From a checkpoint of a small transformer trained on Wikipedia.
Size: MLP 1024 SwiGLU, vocabulary 16384.
Architecture: RMSNorm before each block, rotary positions, no biases in attention or MLP, untied embeddings.
Training: a variant of Muon for these matrices, 793M tokens, 6053 steps.
Each number is 200 + 40 x the weight over its row's rms, rounded and kept within 0 to 999. Layers, rows and columns count from 0. The size before them is the row's rms in percent of the matrix's.

# gate: layer 3 MLP gate, 1024x448, rms 0.139, rows 661-700, columns 336-391
# up: layer 3 MLP up, 1024x448, rms 0.142, rows 661-700, columns 336-391
# down: layer 3 MLP down (transposed), 1024x448, rms 0.162, rows 661-700, columns 336-391
gate661,094,212,210,130,249,241,231,207,248,214,192,226,244,226,208,252,283,179,163,227,288,197,248,183,217,192,123,214,230,188,172,176,191,237,293,268,189,228,181,174,242,216,143,199,289,249,185,221,233,309,178,79,178,187,229,200,165
up661,093,193,152,252,188,219,159,250,181,252,199,184,242,202,212,220,170,165,161,132,242,202,143,133,213,118,166,201,296,195,255,261,147,230,130,277,241,241,208,235,238,189,228,187,143,133,147,146,231,188,200,196,206,193,187,173,219
down661,092,294,221,209,174,169,161,240,146,186,190,231,261,198,237,232,290,137,126,183,223,245,208,197,134,177,308,114,241,206,185,253,192,221,267,182,218,173,163,222,226,204,207,258,188,179,157,228,213,233,143,200,181,131,251,190,176
gate662,096,206,167,206,235,265,242,178,199,184,212,246,163,225,207,184,166,250,101,165,240,141,212,232,165,170,179,223,231,169,238,204,199,230,197,227,198,146,216,233,224,212,145,175,215,153,229,233,235,191,185,153,219,197,249,244,94
up662,104,182,173,90,269,228,170,110,195,168,177,172,178,189,219,177,270,217,214,178,163,185,202,229,231,224,162,227,228,178,198,277,170,183,190,215,246,221,196,220,250,185,275,152,297,126,128,148,242,167,201,216,194,170,186,228,151
down662,101,102,228,184,220,165,221,217,162,220,173,181,219,178,159,213,241,176,161,142,173,182,240,237,266,236,265,198,222,243,138,154,228,216,164,161,180,208,157,267,174,201,126,235,232,198,208,257,233,298,201,196,252,285,234,276,233
gate663,100,198,207,126,182,190,200,255,160,221,156,238,212,228,212,231,231,181,193,181,239,168,224,226,120,127,149,181,232,197,218,229,175,195,183,195,251,171,149,273,243,175,217,234,99,236,185,258,193,234,224,124,159,181,222,133,182
up663,098,263,292,212,142,197,167,206,240,120,308,147,169,238,256,232,206,226,181,222,155,239,296,205,111,234,246,214,176,216,159,189,124,206,209,221,175,202,191,196,162,194,160,214,174,215,214,186,198,157,180,263,253,245,235,148,243
down663,095,222,188,194,172,126,174,195,188,192,254,273,183,196,164,207,239,210,120,249,241,238,308,185,247,260,324,173,242,225,125,212,123,182,225,166,165,212,186,183,209,271,180,213,238,267,193,171,181,149,218,143,149,192,109,134,205
gate664,101,159,234,178,231,210,235,214,233,153,168,159,195,169,211,249,112,216,142,200,186,139,152,227,112,83,91,200,204,199,255,250,261,181,207,172,141,148,161,189,159,220,231,220,152,204,201,258,222,220,212,169,213,135,214,121,217
up664,103,220,152,143,254,214,149,150,144,190,210,189,242,193,243,176,258,185,220,239,139,193,200,134,206,242,222,158,155,223,183,231,187,169,107,270,203,196,159,206,197,130,231,204,274,154,113,230,170,223,190,219,222,221,131,200,140
down664,103,222,258,186,223,232,210,113,167,192,168,156,155,193,185,228,198,160,215,261,174,221,168,251,202,186,200,242,178,180,206,248,239,186,171,91,212,194,251,172,224,152,126,269,276,267,251,210,190,176,224,224,197,198,164,274,192
gate665,103,260,121,167,205,237,182,178,184,278,255,218,267,136,249,92,220,200,197,132,217,179,202,169,168,142,187,216,185,140,203,165,197,236,212,154,240,168,201,216,221,189,122,256,239,256,237,196,166,176,272,142,210,158,158,185,136
up665,111,212,188,174,196,136,214,208,153,86,228,198,189,235,161,165,226,123,185,137,247,227,199,201,145,208,179,244,213,237,212,199,200,186,229,217,210,282,196,193,188,296,186,189,211,133,213,249,186,245,208,171,274,205,224,192,207
down665,105,241,224,184,199,146,271,205,137,216,214,172,223,168,213,144,219,188,274,162,279,229,145,189,160,248,271,192,238,203,210,174,236,194,244,324,172,215,176,222,152,178,184,225,238,148,218,194,201,223,218,210,223,143,232,223,140
gate666,100,229,195,196,217,172,194,164,185,156,239,228,253,222,178,207,164,164,224,178,240,126,200,216,148,233,182,183,226,226,191,202,181,257,203,249,189,230,223,218,201,238,233,221,195,173,200,167,152,146,208,202,179,169,196,147,181
up666,099,198,126,182,140,225,189,237,195,227,238,195,200,135,261,141,139,197,236,212,224,181,200,167,170,178,212,233,210,244,212,216,278,174,196,254,228,273,195,232,276,262,193,278,219,96,217,216,234,196,94,204,177,143,247,167,172
down666,103,154,228,156,243,198,175,169,164,201,138,242,283,152,193,149,97,185,228,212,185,205,147,242,148,267,232,168,229,216,243,211,190,226,194,266,185,126,194,165,197,184,232,224,134,236,253,199,174,97,220,240,249,216,151,144,200
gate667,096,186,122,222,175,197,182,151,174,196,203,148,186,268,187,200,211,212,157,253,207,178,276,202,171,224,197,251,192,187,277,258,168,166,262,177,174,152,171,160,252,193,145,232,169,188,187,261,260,254,139,248,197,187,109,171,252
up667,097,146,128,190,187,214,184,250,204,255,241,222,151,207,124,231,99,201,217,246,222,164,209,202,133,203,203,254,189,180,201,214,151,93,164,179,219,209,242,212,212,251,174,178,166,205,247,176,197,220,186,156,240,250,206,176,242
down667,098,212,220,175,146,185,212,240,143,213,175,216,219,243,223,230,177,162,253,165,142,182,207,125,231,170,167,231,189,240,148,216,228,195,190,170,210,219,197,188,205,207,154,154,211,211,184,189,248,163,245,87,241,224,204,210,240
gate668,090,201,271,242,166,164,204,179,203,185,215,204,227,213,160,214,244,172,177,176,278,258,200,207,170,184,150,119,163,245,263,211,91,157,158,173,210,195,154,216,210,160,130,198,168,190,169,166,189,173,189,210,194,219,159,294,252
up668,089,236,84,237,224,243,138,237,208,112,225,174,184,208,217,248,190,144,164,168,233,166,203,300,192,261,213,236,174,237,211,231,255,232,271,180,175,211,220,163,183,123,237,173,191,176,286,201,202,238,227,248,196,169,166,176,176
down668,096,201,182,184,219,202,274,181,171,207,175,198,149,213,177,162,178,162,231,120,161,200,162,169,239,248,203,215,184,212,141,215,188,188,197,182,240,287,134,211,180,197,102,217,202,153,146,209,174,274,225,222,193,211,160,118,179
gate669,102,177,162,158,207,260,178,238,216,226,176,187,200,260,164,220,194,168,245,260,208,208,186,224,197,163,207,240,140,213,239,177,199,187,240,143,161,142,150,225,130,155,231,176,194,298,282,210,228,202,123,204,145,98,144,218,297
up669,099,226,210,206,191,129,203,226,272,161,171,209,280,170,247,166,156,225,144,175,120,208,172,147,216,292,263,278,197,262,220,206,166,272,288,179,163,140,167,228,211,152,207,189,224,165,217,194,196,200,232,168,243,202,228,208,170
down669,101,251,245,192,204,232,203,176,239,221,219,189,181,190,233,231,144,205,111,186,209,202,98,319,253,167,182,226,228,217,168,161,257,203,153,215,222,119,221,182,171,196,160,220,171,154,117,258,170,222,200,255,261,184,216,209,184
gate670,105,219,141,246,97,135,170,166,237,217,206,186,193,156,118,226,203,216,222,187,144,185,177,207,185,202,201,200,180,265,210,208,170,197,196,155,217,255,247,143,276,153,220,244,208,270,179,128,188,125,237,200,154,132,203,191,248
up670,100,116,198,260,231,203,139,235,187,275,160,321,174,187,203,229,183,216,153,150,211,259,195,215,229,161,219,279,107,240,165,102,228,192,197,178,217,141,212,221,177,213,193,226,128,152,184,198,220,157,231,151,232,196,192,170,218
down670,101,241,155,221,221,207,174,228,167,222,184,263,279,225,192,197,147,186,235,235,179,106,210,217,207,199,197,188,239,237,176,157,227,216,155,204,224,192,203,221,183,253,186,199,195,181,243,230,170,195,194,179,220,195,134,230,196
gate671,098,172,238,151,164,159,183,196,248,194,192,247,202,219,205,183,279,216,217,260,235,176,161,185,186,232,240,193,203,197,167,229,111,141,206,193,233,209,88,218,111,150,320,202,237,220,224,157,146,208,152,262,128,174,194,218,168
up671,096,147,268,244,174,193,227,209,246,185,173,158,238,226,219,96,197,183,204,191,215,207,201,187,144,240,242,209,271,202,262,176,161,190,204,188,172,291,196,168,228,262,169,255,135,200,217,153,161,136,177,170,196,195,212,185,149
down671,097,284,175,198,177,153,199,282,177,213,208,158,159,178,263,181,192,223,254,200,253,243,228,225,202,217,220,286,236,243,142,197,128,202,209,282,176,209,182,137,197,232,182,172,271,226,190,276,167,190,230,176,217,169,234,137,146
gate672,103,242,202,244,229,315,203,263,202,183,213,165,248,189,217,295,189,201,184,197,258,231,146,165,128,209,227,132,241,217,202,236,234,146,208,197,104,213,165,206,121,102,222,232,233,169,140,185,149,200,166,191,255,235,186,194,240
up672,101,146,119,174,119,179,190,222,134,129,260,105,198,198,170,165,212,249,237,171,207,156,243,206,221,222,216,312,271,240,122,206,125,192,242,193,195,230,281,217,264,173,140,176,153,197,197,184,188,179,178,181,206,198,252,228,230
down672,100,129,195,202,283,171,151,185,150,227,239,207,183,162,197,174,281,249,213,188,76,211,166,193,242,150,209,249,178,203,148,211,193,154,249,162,191,280,251,223,219,273,160,205,199,213,202,202,219,236,193,312,167,193,254,220,233
gate673,106,167,169,185,169,164,159,221,159,208,150,224,214,208,204,221,166,124,218,180,181,203,136,177,140,276,189,229,192,241,166,251,183,189,213,161,265,210,252,201,200,247,226,168,218,91,228,227,241,132,217,279,245,143,202,150,243
up673,108,237,217,186,170,193,162,168,236,218,190,187,172,107,218,229,241,182,138,166,184,193,193,221,232,143,216,179,267,232,159,181,133,260,228,198,125,245,237,181,182,170,182,147,183,216,198,158,171,81,177,283,208,213,151,256,205
down673,103,193,231,111,167,194,218,192,203,215,250,202,157,233,187,184,251,116,244,135,226,288,200,276,201,175,190,145,192,200,210,199,214,219,158,149,163,132,204,135,201,179,181,191,188,209,175,204,258,169,112,167,208,193,149,238,235
gate674,096,239,159,175,191,275,195,219,186,278,235,232,217,224,201,230,198,154,245,222,184,167,232,206,127,231,223,212,230,211,122,251,186,187,191,227,84,178,179,163,151,194,254,218,155,277,188,218,150,206,156,196,233,224,233,221,126
up674,095,147,153,201,197,97,103,207,245,153,191,215,152,199,171,138,174,176,153,184,188,174,155,269,154,172,176,236,160,108,212,201,140,183,262,227,240,219,162,207,140,206,171,166,189,209,190,202,137,171,170,115,189,239,202,177,200
down674,096,160,176,202,227,166,237,196,208,220,137,228,189,187,188,143,142,203,239,232,163,134,200,209,211,214,244,179,129,111,254,140,204,193,194,204,163,258,205,187,170,226,249,231,259,213,202,140,166,235,170,138,246,221,192,196,159
gate675,097,203,137,123,297,193,251,204,202,219,165,191,233,173,180,182,166,223,130,200,159,198,167,212,244,189,181,166,206,212,239,202,154,199,209,172,238,210,296,251,226,133,275,222,136,185,189,201,213,203,276,220,183,210,157,270,237
up675,098,222,194,254,125,211,150,205,176,217,100,186,183,227,166,251,261,219,175,194,229,185,254,258,191,187,242,208,253,166,185,134,280,173,252,169,187,172,169,155,196,182,188,197,276,181,221,217,159,178,164,215,270,161,231,204,178
down675,093,205,183,195,165,204,223,252,205,156,225,216,171,236,117,143,281,242,187,180,176,228,161,226,128,149,188,251,220,197,225,214,179,208,201,126,255,157,221,216,220,202,325,246,220,231,235,198,126,227,233,119,187,144,202,135,225
gate676,097,179,259,169,188,207,242,123,164,263,126,228,226,231,176,240,209,185,222,158,192,174,236,191,172,249,228,205,207,169,196,141,180,211,203,172,247,175,160,200,179,181,224,190,218,183,226,214,232,226,220,197,181,157,156,188,281
up676,095,234,230,187,252,102,136,116,143,231,219,145,134,181,178,220,184,232,220,180,164,166,162,249,232,180,212,272,219,274,276,239,177,241,214,190,165,231,206,248,177,212,166,201,201,127,121,245,207,210,191,242,150,200,182,202,159
down676,099,230,307,157,239,186,154,198,237,201,277,192,187,167,198,283,152,217,236,170,171,208,188,196,183,209,215,236,247,193,224,236,297,201,196,216,190,203,216,198,222,174,139,199,259,227,165,175,182,214,202,210,225,187,137,243,210
gate677,101,213,239,183,230,181,208,190,213,169,226,186,132,128,228,120,168,187,219,148,202,173,194,158,210,243,177,200,177,212,181,248,222,138,208,161,210,171,194,220,115,170,235,148,126,231,162,270,168,191,199,226,330,183,305,169,159
up677,101,159,206,211,205,233,166,188,193,174,269,285,295,170,215,154,239,225,187,209,106,165,178,253,205,165,186,186,181,199,225,141,184,198,135,227,243,222,210,160,240,184,248,269,304,249,210,205,157,252,70,181,178,184,108,201,264
down677,098,183,164,196,264,177,194,145,154,154,216,197,184,210,210,196,206,236,194,225,186,192,166,230,244,207,284,216,173,215,293,288,174,146,247,143,203,227,208,245,215,210,284,235,169,203,213,214,179,280,187,191,239,172,167,227,197
gate678,091,263,228,152,179,226,245,168,216,184,219,249,183,170,200,201,171,180,274,204,227,240,212,223,180,300,196,225,168,160,203,221,175,231,115,202,213,198,215,191,186,202,242,196,242,217,270,215,129,187,251,278,226,150,197,219,165
up678,095,240,237,231,207,170,157,229,184,243,256,195,177,163,241,170,144,181,252,158,253,271,309,170,221,192,215,188,221,253,112,199,188,155,203,154,192,222,209,195,283,208,246,128,216,190,178,187,233,236,173,133,225,232,234,272,194
down678,093,211,93,176,225,263,224,237,229,175,208,137,204,132,164,219,223,155,186,298,165,222,141,157,149,167,149,194,246,180,213,240,261,222,171,175,192,188,203,180,216,251,171,264,237,176,212,161,176,166,222,219,206,228,206,127,222
gate679,092,265,188,266,219,232,121,183,253,179,247,226,215,230,189,178,302,172,188,237,263,201,209,219,207,159,172,196,178,214,228,148,255,200,265,218,253,185,141,157,249,255,255,198,242,239,226,65,186,221,176,191,181,231,204,217,237
up679,093,223,182,212,201,187,202,223,180,182,203,210,165,142,157,222,251,213,271,183,197,175,222,147,226,184,166,196,95,211,188,213,172,130,209,204,265,208,214,269,129,144,153,190,277,171,197,141,145,212,245,155,209,305,152,251,88
down679,097,214,159,142,187,220,227,234,218,165,190,170,172,133,192,201,220,226,200,171,163,143,180,143,229,198,221,131,155,229,166,269,216,167,154,216,165,170,216,287,104,269,177,201,210,147,206,149,215,187,289,124,232,223,200,258,172
gate680,096,159,228,224,162,78,156,230,218,165,210,141,183,266,225,176,220,208,222,216,225,239,234,166,193,239,137,185,253,189,161,152,214,186,194,167,165,228,221,219,170,143,230,177,181,206,170,203,245,226,197,275,151,133,143,225,191
up680,096,207,205,192,204,229,197,261,162,143,170,193,176,190,162,171,248,224,270,202,223,210,152,208,200,140,205,180,138,234,301,180,198,245,234,240,217,204,145,224,162,201,175,208,198,202,170,72,306,226,217,229,201,210,191,225,234
down680,096,186,200,177,249,145,248,252,209,135,204,242,229,199,129,211,215,143,162,248,214,143,274,257,211,170,258,127,209,133,285,167,231,134,248,217,201,148,211,180,176,207,203,205,234,221,187,185,172,214,213,179,249,198,176,247,217
gate681,101,199,128,171,211,312,153,166,201,187,182,220,179,174,216,99,150,217,202,185,229,164,182,262,163,246,243,180,285,207,187,178,215,233,241,200,209,202,173,167,185,235,152,224,199,208,160,172,212,264,86,164,192,223,189,146,228
up681,101,184,198,159,165,231,184,197,216,206,197,228,169,230,168,133,188,183,224,222,263,160,241,118,177,168,228,203,189,174,165,207,190,186,209,182,267,192,171,135,198,175,111,154,178,195,150,107,181,190,122,156,221,211,152,167,200
down681,099,219,180,179,256,248,146,237,174,204,152,169,175,213,178,170,179,191,169,224,288,182,215,187,234,146,239,252,213,239,175,160,199,167,280,240,204,160,162,231,182,215,147,135,187,180,185,129,163,167,159,223,172,212,195,233,199
gate682,103,187,193,231,179,192,122,239,206,166,204,194,119,226,142,216,221,164,200,170,194,134,221,278,301,173,322,295,193,243,220,171,223,233,207,202,199,153,122,109,139,195,288,245,167,222,174,282,182,231,132,157,242,174,240,213,265
up682,099,213,249,129,169,216,185,187,102,210,179,122,232,180,157,196,244,196,207,186,161,163,151,178,161,205,151,206,162,215,98,223,196,132,246,210,252,152,233,182,192,131,148,223,220,202,172,169,204,213,203,124,199,235,207,169,213
down682,102,109,171,190,182,183,214,213,191,201,207,167,260,151,229,172,177,169,234,229,200,173,164,155,203,219,164,153,217,149,175,198,225,187,239,228,183,196,182,246,204,202,152,260,169,150,172,186,176,228,199,182,140,188,192,240,189
gate683,102,180,194,234,169,245,288,273,187,226,187,227,187,246,225,243,243,175,242,191,209,145,268,178,231,257,161,205,139,157,148,231,193,236,214,140,212,214,223,271,228,203,209,227,244,166,129,186,209,143,198,141,215,219,191,195,221
up683,099,203,170,203,226,197,210,223,208,160,131,173,223,167,163,188,240,179,256,170,275,253,194,184,208,236,230,242,165,214,201,120,120,236,195,154,136,156,193,129,198,116,222,236,236,231,152,271,268,141,184,208,156,150,182,168,281
down683,102,255,218,211,197,234,154,249,158,122,148,202,188,278,193,222,241,132,246,175,168,133,243,194,149,192,181,203,198,196,220,214,140,184,207,208,191,172,230,224,197,111,166,194,237,168,162,182,245,216,211,164,171,144,212,166,221
gate684,101,166,117,195,186,198,194,183,248,189,204,211,139,267,191,139,251,238,175,216,221,228,202,223,272,225,240,150,250,162,165,198,229,252,262,236,188,210,128,228,239,205,218,215,129,198,242,167,174,94,169,202,227,241,162,239,175
up684,099,239,275,195,144,303,195,159,165,173,164,220,207,240,233,179,163,185,142,169,153,182,233,186,128,197,293,204,236,199,176,179,222,167,157,221,232,203,266,252,206,169,169,192,137,174,213,168,179,171,157,228,205,211,247,294,227
down684,102,206,173,208,180,234,197,194,274,229,173,167,221,237,101,147,240,205,256,240,130,141,127,287,117,190,204,234,149,209,194,174,154,188,222,188,165,224,270,121,147,209,166,187,222,205,334,242,249,192,218,184,217,181,147,219,158
gate685,098,171,203,220,191,177,281,164,158,237,186,199,115,242,163,212,136,227,164,200,135,167,212,306,216,244,229,207,163,159,232,197,188,178,178,201,197,213,145,195,133,98,197,247,170,185,203,241,182,173,209,178,193,195,183,228,213
up685,101,243,188,250,174,196,221,187,244,187,92,193,272,196,154,159,194,278,166,265,187,193,185,175,258,225,190,160,223,198,189,184,181,140,177,251,233,241,160,258,210,212,224,178,150,149,146,216,230,157,179,260,249,136,167,117,238
down685,101,121,160,176,215,176,180,217,299,201,240,191,169,154,163,182,234,301,173,234,190,238,175,114,231,138,205,205,180,261,124,199,225,189,165,173,249,218,234,182,163,238,201,229,214,179,248,91,205,177,230,268,253,202,186,229,154
gate686,099,220,203,200,297,180,247,264,166,225,175,233,228,191,167,143,195,216,189,234,205,223,142,196,203,257,174,244,241,232,111,192,161,261,199,215,150,182,194,206,222,175,206,229,197,164,166,231,133,214,258,158,249,250,198,204,309
up686,094,177,158,196,273,169,265,136,175,258,202,202,222,148,196,200,290,215,228,239,127,155,208,179,217,154,168,154,159,212,220,190,227,120,153,211,209,196,206,253,198,232,275,172,187,157,194,223,255,159,172,212,225,223,218,141,166
down686,100,210,207,176,282,179,210,158,222,255,235,195,196,238,131,196,162,244,208,191,177,240,263,220,216,251,221,205,165,227,180,294,268,110,185,181,267,158,170,228,211,168,154,166,315,186,208,207,250,129,99,174,238,219,162,183,172
gate687,103,195,172,171,284,242,209,265,206,236,230,191,185,222,250,245,180,167,168,261,230,193,201,240,308,222,231,236,172,197,256,230,201,199,173,183,147,171,204,242,204,174,158,189,163,160,246,207,211,175,210,171,182,278,228,224,233
up687,106,200,182,192,321,199,204,180,195,192,204,145,185,236,243,193,196,167,169,149,192,229,205,163,202,182,243,205,195,225,210,152,150,137,244,208,194,242,161,172,213,215,189,179,129,223,190,225,239,168,164,267,219,221,182,249,280
down687,108,251,86,230,188,238,205,195,219,154,126,109,182,214,248,212,129,248,143,166,208,156,158,194,235,185,194,167,167,197,226,196,147,219,198,164,233,199,248,230,257,186,224,234,114,212,170,219,209,180,193,275,229,167,158,173,257
gate688,100,151,278,180,185,215,227,184,200,146,159,216,198,191,161,205,192,191,210,185,180,163,206,277,100,218,167,189,177,146,193,174,282,236,191,150,288,171,184,158,226,248,147,167,206,199,246,193,156,213,219,258,208,180,169,221,195
up688,098,161,216,188,249,277,168,247,312,258,192,226,185,197,180,221,199,220,160,273,187,208,236,157,252,140,253,167,147,251,148,211,219,194,193,174,179,191,178,133,178,254,235,178,162,141,222,240,193,188,180,202,215,216,240,189,157
down688,099,195,217,193,207,195,131,313,199,278,229,168,268,178,244,187,173,171,162,176,267,232,273,191,265,221,185,114,212,240,210,238,177,257,215,261,183,170,250,174,198,180,225,192,246,199,206,193,215,209,164,216,163,149,232,210,166
gate689,105,173,200,147,172,118,167,183,254,184,211,207,200,179,203,246,239,221,223,188,132,219,181,223,223,182,224,218,218,162,253,182,145,179,184,197,246,152,272,122,100,129,238,236,182,211,165,212,206,173,187,148,239,241,260,217,238
up689,099,152,160,173,141,135,191,203,198,243,179,185,192,195,197,116,217,237,221,194,184,198,226,208,189,217,203,225,245,209,226,185,183,142,197,210,199,158,333,159,120,194,182,214,233,292,273,159,278,274,204,192,240,157,188,161,195
down689,103,198,232,231,195,138,152,216,176,149,243,244,218,174,196,133,149,240,225,222,141,173,232,160,164,155,151,217,100,196,195,269,197,140,250,134,226,157,266,170,201,186,219,208,244,242,229,163,204,205,180,236,181,260,147,213,187
gate690,109,219,157,198,198,119,203,120,191,225,275,180,180,206,200,197,260,138,133,178,130,179,139,228,215,221,130,199,283,208,153,208,191,255,207,160,220,199,195,168,170,150,215,230,196,230,231,144,222,116,186,198,191,278,127,208,213
up690,107,222,217,232,207,154,168,258,178,219,227,156,174,233,131,204,228,183,258,191,153,192,201,255,266,166,201,209,261,191,191,228,221,250,102,53,135,174,215,194,204,218,188,210,220,175,165,253,267,141,215,219,239,354,228,228,215
down690,108,198,202,166,192,166,170,215,206,212,228,159,169,270,145,247,251,186,193,293,117,227,104,290,235,123,226,229,210,274,178,285,227,158,149,159,249,262,171,226,234,214,208,138,261,247,178,203,233,241,199,227,203,233,163,222,281
gate691,103,133,164,191,275,208,185,212,194,160,227,137,201,202,193,244,155,146,277,199,163,188,195,187,148,191,199,177,180,243,204,199,190,222,190,243,115,226,193,211,172,278,181,170,161,207,234,220,189,178,166,181,196,165,159,204,158
up691,103,180,186,125,166,237,106,207,182,147,168,199,119,146,208,247,149,196,199,226,163,163,292,240,85,220,238,146,194,255,187,184,179,167,204,214,171,217,176,129,199,179,185,228,167,225,201,157,194,150,252,208,155,194,217,211,228
down691,107,182,200,208,168,226,188,177,157,172,126,217,124,217,247,215,202,210,232,210,306,209,141,178,186,196,180,237,238,229,231,236,242,191,241,211,217,240,222,155,207,174,145,278,142,189,274,216,184,176,196,224,205,111,278,149,247
gate692,112,190,150,199,202,179,194,145,155,265,185,190,169,214,141,226,215,221,145,179,217,225,149,193,225,199,168,249,157,188,230,190,149,232,188,194,217,196,138,212,185,187,214,226,243,142,214,199,218,185,250,171,191,156,229,331,208
up692,104,235,204,224,225,245,176,190,149,203,171,135,208,132,198,274,205,151,199,224,210,213,221,145,247,125,212,215,118,161,213,223,213,136,261,166,197,214,246,162,214,176,257,223,213,193,249,212,196,211,148,166,279,227,135,240,209
down692,107,189,218,189,169,238,225,155,191,155,152,232,176,249,242,270,155,223,240,206,196,237,252,251,165,246,198,195,149,189,249,240,171,195,289,225,320,207,177,180,192,186,264,158,231,294,282,183,265,182,177,176,157,202,206,205,187
gate693,100,181,258,284,177,224,177,203,229,144,193,155,232,160,135,196,170,168,239,182,202,288,260,158,229,263,184,101,139,214,208,213,269,185,142,188,228,209,249,306,226,189,185,170,117,208,158,186,195,253,257,215,321,199,215,201,189
up693,097,180,172,86,203,227,239,166,221,168,112,198,171,225,202,232,150,163,163,213,176,157,244,228,187,260,148,238,192,201,171,276,241,121,188,297,215,222,180,301,203,199,166,163,217,241,233,245,184,205,27,235,233,203,225,210,186
down693,099,149,167,242,204,255,169,193,230,173,206,199,254,200,228,195,130,272,228,212,305,170,237,248,225,216,161,115,145,217,258,194,140,169,128,201,219,159,187,212,211,246,229,144,249,198,176,205,142,191,161,200,239,186,254,247,192
gate694,103,284,220,213,151,199,207,214,264,221,183,205,226,258,148,186,144,146,137,211,164,202,226,170,158,224,200,242,208,86,181,232,199,152,207,259,235,285,137,216,220,189,249,286,172,194,195,250,220,166,188,203,325,244,238,132,250
up694,102,224,167,165,185,138,205,183,175,206,83,144,186,210,171,170,154,199,262,262,188,185,176,209,149,230,227,194,196,197,123,203,214,218,217,173,181,234,240,186,176,204,233,141,135,188,197,219,203,182,276,190,183,194,152,217,237
down694,100,233,234,152,210,236,212,167,222,190,233,163,207,272,262,201,166,199,205,227,148,188,170,208,232,191,214,273,98,198,134,191,148,130,206,172,174,186,224,270,212,172,158,149,271,213,152,217,160,86,210,235,170,209,135,208,211
gate695,094,277,287,174,209,158,151,260,188,169,247,148,246,108,213,164,143,211,205,151,194,167,304,170,188,240,230,157,197,278,202,194,240,188,207,165,284,163,204,244,260,199,209,167,180,240,265,291,157,225,203,156,204,170,189,253,152
up695,094,251,216,232,197,228,183,211,222,207,170,279,223,211,198,198,178,170,166,124,228,165,187,203,218,155,84,228,211,239,153,206,181,183,281,170,194,126,153,214,213,131,185,186,266,245,171,140,192,180,188,180,245,224,165,193,199
down695,098,260,156,184,219,199,193,217,171,212,312,195,204,233,230,160,153,165,213,183,153,176,180,200,246,241,202,218,173,177,151,237,169,236,210,122,143,173,227,190,216,178,143,213,175,197,231,224,119,159,138,169,153,236,197,262,192
gate696,099,162,196,178,195,204,155,198,153,238,206,188,153,220,282,168,201,175,120,218,148,196,187,188,155,242,188,200,193,133,252,212,187,221,214,223,158,159,188,201,163,219,150,189,201,230,214,120,165,215,137,209,151,160,198,201,233
up696,098,254,244,191,266,190,183,145,208,241,216,290,136,127,203,211,129,181,176,189,203,230,249,235,201,201,238,228,162,186,206,180,228,153,163,118,254,229,115,149,199,168,192,264,187,132,190,151,213,260,216,252,222,290,162,193,153
down696,097,137,127,99,219,221,237,206,186,158,197,223,245,156,189,168,200,220,256,240,171,223,184,324,251,236,165,228,190,176,221,121,217,186,202,136,184,229,203,239,175,200,179,137,241,180,214,92,208,267,187,166,154,179,208,228,127
gate697,100,177,164,179,198,223,228,260,172,178,206,183,196,254,191,218,198,217,241,203,243,195,202,217,150,177,146,199,141,229,201,221,204,153,271,173,198,178,230,112,239,138,142,259,171,188,269,196,193,185,186,255,179,169,240,245,213
up697,094,227,199,229,238,196,234,260,207,179,197,215,179,147,206,216,242,212,174,172,146,151,224,171,176,228,139,202,189,201,198,235,207,172,173,144,238,213,217,119,172,181,221,238,179,170,161,269,253,178,173,250,125,151,241,222,249
down697,099,258,171,201,233,233,217,170,158,171,253,256,209,228,219,278,196,261,246,121,248,228,232,251,223,212,251,212,168,245,248,182,236,125,117,169,207,214,274,183,166,213,208,283,187,186,206,221,265,191,224,199,183,198,239,184,260
gate698,097,259,152,177,229,215,199,145,165,150,170,255,220,236,260,233,195,189,294,120,201,216,293,162,182,187,229,203,210,226,302,202,156,209,196,142,191,137,206,217,169,261,250,202,256,168,211,216,247,218,167,159,207,226,152,158,220
up698,099,140,274,191,199,281,249,170,227,118,192,256,145,220,159,258,230,218,114,318,210,222,189,250,240,160,218,162,112,214,148,227,223,237,176,250,225,248,251,227,212,180,216,187,118,168,212,204,147,153,168,187,185,258,236,139,191
down698,102,202,157,147,162,236,162,215,107,174,188,210,176,166,105,248,206,151,160,248,237,199,255,261,262,198,142,193,175,177,186,226,218,195,209,207,201,240,180,215,211,159,167,209,159,159,260,219,287,155,259,213,202,231,172,188,173
gate699,100,234,168,204,161,151,220,142,138,179,231,222,162,156,174,256,201,228,266,216,197,184,210,180,198,175,148,92,196,181,137,145,173,207,220,207,129,133,269,220,159,239,166,237,183,140,286,273,197,207,211,142,249,219,243,230,221
up699,100,195,93,223,205,178,256,187,153,168,240,239,199,210,242,180,158,179,212,172,178,202,205,234,209,169,235,236,263,153,159,164,261,164,124,162,169,254,170,206,248,234,257,154,177,149,145,136,143,229,263,204,197,210,229,228,201
down699,105,255,236,196,214,205,167,190,193,227,228,235,185,230,270,164,199,189,154,147,255,129,218,192,261,215,181,231,219,159,272,160,182,252,199,138,171,196,198,216,275,242,175,225,142,213,239,230,186,162,242,223,179,202,141,148,146
gate700,099,171,203,143,199,176,255,174,230,190,199,166,242,195,156,220,138,227,234,205,190,120,201,239,267,236,216,174,216,218,236,242,206,243,271,234,231,286,129,193,291,233,232,187,213,277,213,200,117,131,184,162,153,167,204,160,162
up700,099,225,211,130,240,279,244,155,188,180,191,192,186,238,221,181,203,226,224,207,193,147,209,189,270,224,99,236,182,200,207,135,147,234,129,156,195,193,210,176,241,196,218,188,234,132,171,146,228,219,258,289,217,193,187,178,217
down700,097,276,143,150,298,186,137,211,216,259,227,232,164,201,207,151,143,209,216,189,187,171,224,216,192,246,133,214,148,193,196,149,172,271,174,201,177,196,243,154,288,281,177,189,314,253,195,220,193,225,231,183,209,188,201,217,187